config.toml
n_layer = 16
n_head = 2
norm_place = "pre"
tie_embeddings = true
extras = ["local attention windows", "shifted keys", "gated attention", "short convolutions", "capped logits"]
init = "normal"
init_std_qkv = 0.0285
init_std_o = 0.0
grad_clip = 2.0
train_tokens = 236800000
steps = 7227
Each number is 500 + 40 x the weight over its row's rms, rounded and kept within 0 to 999. Layers, rows and columns count from 0. Numbers have three digits each. The size before them is the row's rms in percent of the matrix's.

# layer 12 attention key, 128x160, rms 0.195, rows 81-127, columns 0-79
087:517519472504498505481425531450444481457565617531347503507473507412516466465600486500528473536479456536522461532530521481441524471498434515567512527493545520478462590509498412534442518480510455529520476480475436460604527561490478444513546527
095:572520562561446463551495445505500544495530500509512475514476503505463517537496511545460534523515477510446487493515516509584494536543544418451495479547499512503562482492518500468520394475556512490466540544484487511488451429510459539523512478
093:521388498533569437506498595520540443588541532497472507514493497475434509512477444497552466471544497524523508510450474477434441454547501452536456500487439461488488480508515520490488528471570538552555455528471469551504571488533507493564519573
077:583509522482519450492440513466413581460553675451478479478449527469504558514547477490519469507502523550513501522579532483515527487523466481548502513563493542495514568526443420470404523534497465491526439448437477508528444425491483461505500521
085:480423523502501491492478590488484565546513544396472520515517471433480566493500526516502467505515483588439506521472525488497499497566574429478349485584504518476508545516483482532480522464506508555508458507534508502450562492525481496564581528
098:482470506534469471557491434616517519446447445601462528474465465483533495567480556524475550480526472516475481492499502533564476493519455478508449451502523518521522531473485606502530472402500459603446560544504501415500547505463427519498556482
109:485613450475461518503467416448467529488506410477458484510428552505495504467526475548483539506501462557496554543536483597483503459452529463482569470557492513448522486514520506544556513514459523525569505511493485453461461466495414511535565492
108:555511509574526501479495558475492508502527612562475447443464490444553537515526439446429550501514486479475468528502505532434435445456483444512473486524423490541479555484487516440469528443529519459512505528507442507527499507536494483462538526
105:421496527503540572564528419510494494464575452602508529557571521543501507486466575537539498577489464520445508484476550452518462536495529471451527496486483423544519502581479375488540446530509445506512564461491489486509554491449533505510483545
099:475447529548503480532548440521504471498526518458568510523557451500501456513478429506514527548520419414450559472480501511529444505469596457441554495450504494488487437528537460554488439523514525459505482502513503481512531451580589500527393541
117:489540435453419501507516485489561558506447520538436560540489507498519469504500544492481472431468523449442489578473470495489504545471490525510566534603527411501516474449522588511484465497456480511453409526500490451419488483559522550517440533
087:584517458501491443467446613471456582508546648486445471431471499474478527465527455541467477438497516543475474500529537522564542493521501519531503531566526459502479560501446505445444527524446492542445434472521514469491495444474475487470527530
165:414444512481527410491470472398499610510513527535446526505483516434478554496517534552501523466481478530418485486492489532548531509541530502481475509656529462464513517516465515508449539504473516512537460476491516513445539471545472546527530539
129:533462486526588422515516418567578531443443483521558530542496516493525474510504489516513523472528506430604615496510403524533505525510478556548551528487499520422498500494525542519498468551530456496553495461434474493530495491497551494523431501
125:470474538487561471475484489536483572504605581442484499541484510493513537522422591499551518577526496472426518459445489530476512512530569454443484460560480589540487505492483434557445502452507484503548506516470477485447553489530454512531529486
116:404441631498527561517502525515501477517458452551500593538490528483547498472574551498506461430506428533459481495484449491485439492531475515490542494497459473534475535518506488506507496460554464469587599455532565478536542522474584487484432521
105:466454555443546607533486518456464441467466480534545484508488478562465496515461527495483507460463472488539479498488441458512456473550478514525483464457489501592550544477460482580478531520566465522515551566550508510547471544498478452484458516
112:496494525557584397516518352391476546366457506523524519507522482516487483542483533608488562492502523521506507505495520515464535503489517513504574503493484527471544536539489553509507480486534479526492474483502475491570541519509481482569568530
119:491547557538541550564523403506481510577435461321475507530518526540537492487494495522494484502542491483476528492496511487533491526557556510541531497451528476497483492488414476481580498536489530509524457475506572476517556499475508428495435472
105:499449504533532466481441470419522552456476538547448504490530476545478488547523470529477495555520516487573592481465464488482481516523514513536544490495477528558458495540465522437515531505552511479513482458495519502504535562549558474506338497
106:442532513451454485493487479477502443468577377436558525450540493439517522411494458509470459499491562531498558491493512487499493486434585435511491522508485456539518514532543456493468517510510443478518452413507539557474568473541570475540510541
100:461443510467574467510464478388508524533544482468475494549408496496466560480541572464536483498454520496476446485467482475553498568505501460476476523515511440487525494535495542431524549552565504476544522533508483482510530471588460543560498511
098:486457491385531565515514513471453517486491494493469451466535506509528498511499421471529457415507540463489451461476425507453507510476477483482434541534493520509537508468466535472436580521471535483503484556444483554535496453556487470480549497
101:444432553512604408464483455414453513415492524563492527556478563547520461486487532504465508422485472435480490554513504472514429499535516498537551511514515496489460487467520446504574539464464461546554498430556478474544514537504548444468550470
103:453470468442519529434489490598558572560460500495481454480503529488502522546564534371484520536475478543523500416443506486557526540479549477512491462581478525505437539538531490481456564542488465599487523570492554504539422501491490485501563468
109:574563506520580452447548402537502520540511616537554469475547452558476501467512581497540587518425540435471493433506483468568497471546519470505411478525519480526448535480499563525563546507480529467550442479440565573569469531474484473459474453
112:505539546514484628509496462453525437566543470480502498475555529494471464512524434555527494568467507430480547450405520481538446489440554459517464525404493496449489542557501509522503513515536490478569481468498486519494464513493573514513467584
105:487442480558618536493606432522482566413492498495467472495488511508527511584459638465484532559500508548491455469528513497504519470476526472516527473474433467526475437497463542473535523500493504579481502453504474435562488538486525476513522493
098:547579488507531490571507609472499613461449564520530505487530512487481450514458461533483489482485539480502439522508563468489536490493532466501446479466498564520574481437538485521530556490512519531561486458516528549412543532555487468483462540
114:485498542499530515530401395385460531492427460529467610536442505479522498501527473479499497492501476526496535502493440558498514523512510549497507557514483488476452512501434498498507463541486407532531540525504409556575513519501529446501511445
128:473506536566530442559541401466460447482492481505554532514434527460482502530471539481415427438483441543511537505531517458453485530508518477529527496512519515449534456516489445538518450528486493500472453459495463455525648522555513449497455550
108:498459387465473484535594577490478467534494386549492468518498545556542519452467529467525490494468449542494551498564455483494484488604543507471431548498451447483503450491486410507486486488526568510447566477528569495524411441520503513550507566
104:444364567510549441607502474522517588510495506482480485471483569527523483464455478461438472559488536470480465558443524520487466509537451472527514561532410440463486506518541518523451509522476536409449494528525549586540468586514532498435478575
092:586521531601462505554476510584490498542483431556513426477541535506519514457449487389493492524534511473509490454504550539513505525449465549445491535485457464516528475485494485532495471443396536583565543562483550457461456568507514476488578529
107:471443489528505462459540473533519513446513471590546452511473540450454491521558473500470537450477583523486509400498541496554544481572465516493484479526553558486423522450515564530471461497512486530528460492378511487445483443517507465506494431
111:497497406484416542556549594539489495584423433530469502516510442530577484498544483508476505466445538479438457611474553551504455518462493493462435523485538455462417426444515574478539458455491503484475485543467527533410488519478490501490554490
116:603461483435493552585487576571519542575520506513495494452534507533486433442489505516497524513488555575449516479473472494552478529468549522546545502547499520543546446486532521504490512501486459444504471441563542458447509560490465541507459563
113:498500507482516423534513467432446541518526446496552468485436519492423476487489526510461500530504482509512479499537427515499450524535498484491416495480493511509527532492592435499584466398540501487495499505457486482530686514563502475555503506
112:463530547558544407554520467408488474500493379454530464490493551484490478550487465532537536492463505490502493473459579481545461518485511529482522490442473540505474496475483389514534525474552487451540581509514568489477456539499560394497453503
114:422489517584545514554478478513455532382417479445567492490488566541469493451522482479469542557535466464488521471545538509650506505501464481501478584521551473487457526440539541508521475467509507525525500481491503438590424583469452496481514581
097:516556475486515471499396482604534478493553606565517492467470533549474499414542482468540544462526512498605431519505432479575528508488474485509430476381554493484465508480445458502462471519452504484474533456541467530545489510523495563496476502
107:478423499488609476529572495453494512512458441472461468567433514456488515534485593513541535505488514583440514560520525544413546458551516531481577499493469562480495512519452442500424453534525514536529549505476509462521533533516551564496524502
106:524534471473503536449537480585513534537516427523517450455506488506447513478538639441502508478504479532505452518496504538484543446526536461485411525458488498491471497484446568466436513485521559503572474537488492548518375522481492453425562561
108:506415581481510493512538522557474483591509420472520538479553479555568484426567494482528455438548454473450510452472489420503471563532521488441511553582499480559501469495548516439480451504586502532518468464527539501425445474481525566503475506
108:548500425540490498535494527551496533586490483501583475473535533524468537517537457481520437575443469410444469562450508470536558491482485504544515540452427474557418496497469492549448511493515509489485470490595521475481491563485489452435584538
110:506416446576474453495462440551539544532467505553423543492455490506482475473494495489544530484515477468515492461524493561524421486435484504522442448629502578446482456454550470510523489548498552516500431549460522491507561511538460505529525528
110:533536575465540570567463590611547513460462535538485500568515506425443490509552502511553568534496451447461460529578522496450507475451523525506496505512481469480453521500500525502503576419474537484539498460500479454526471523440456496479500499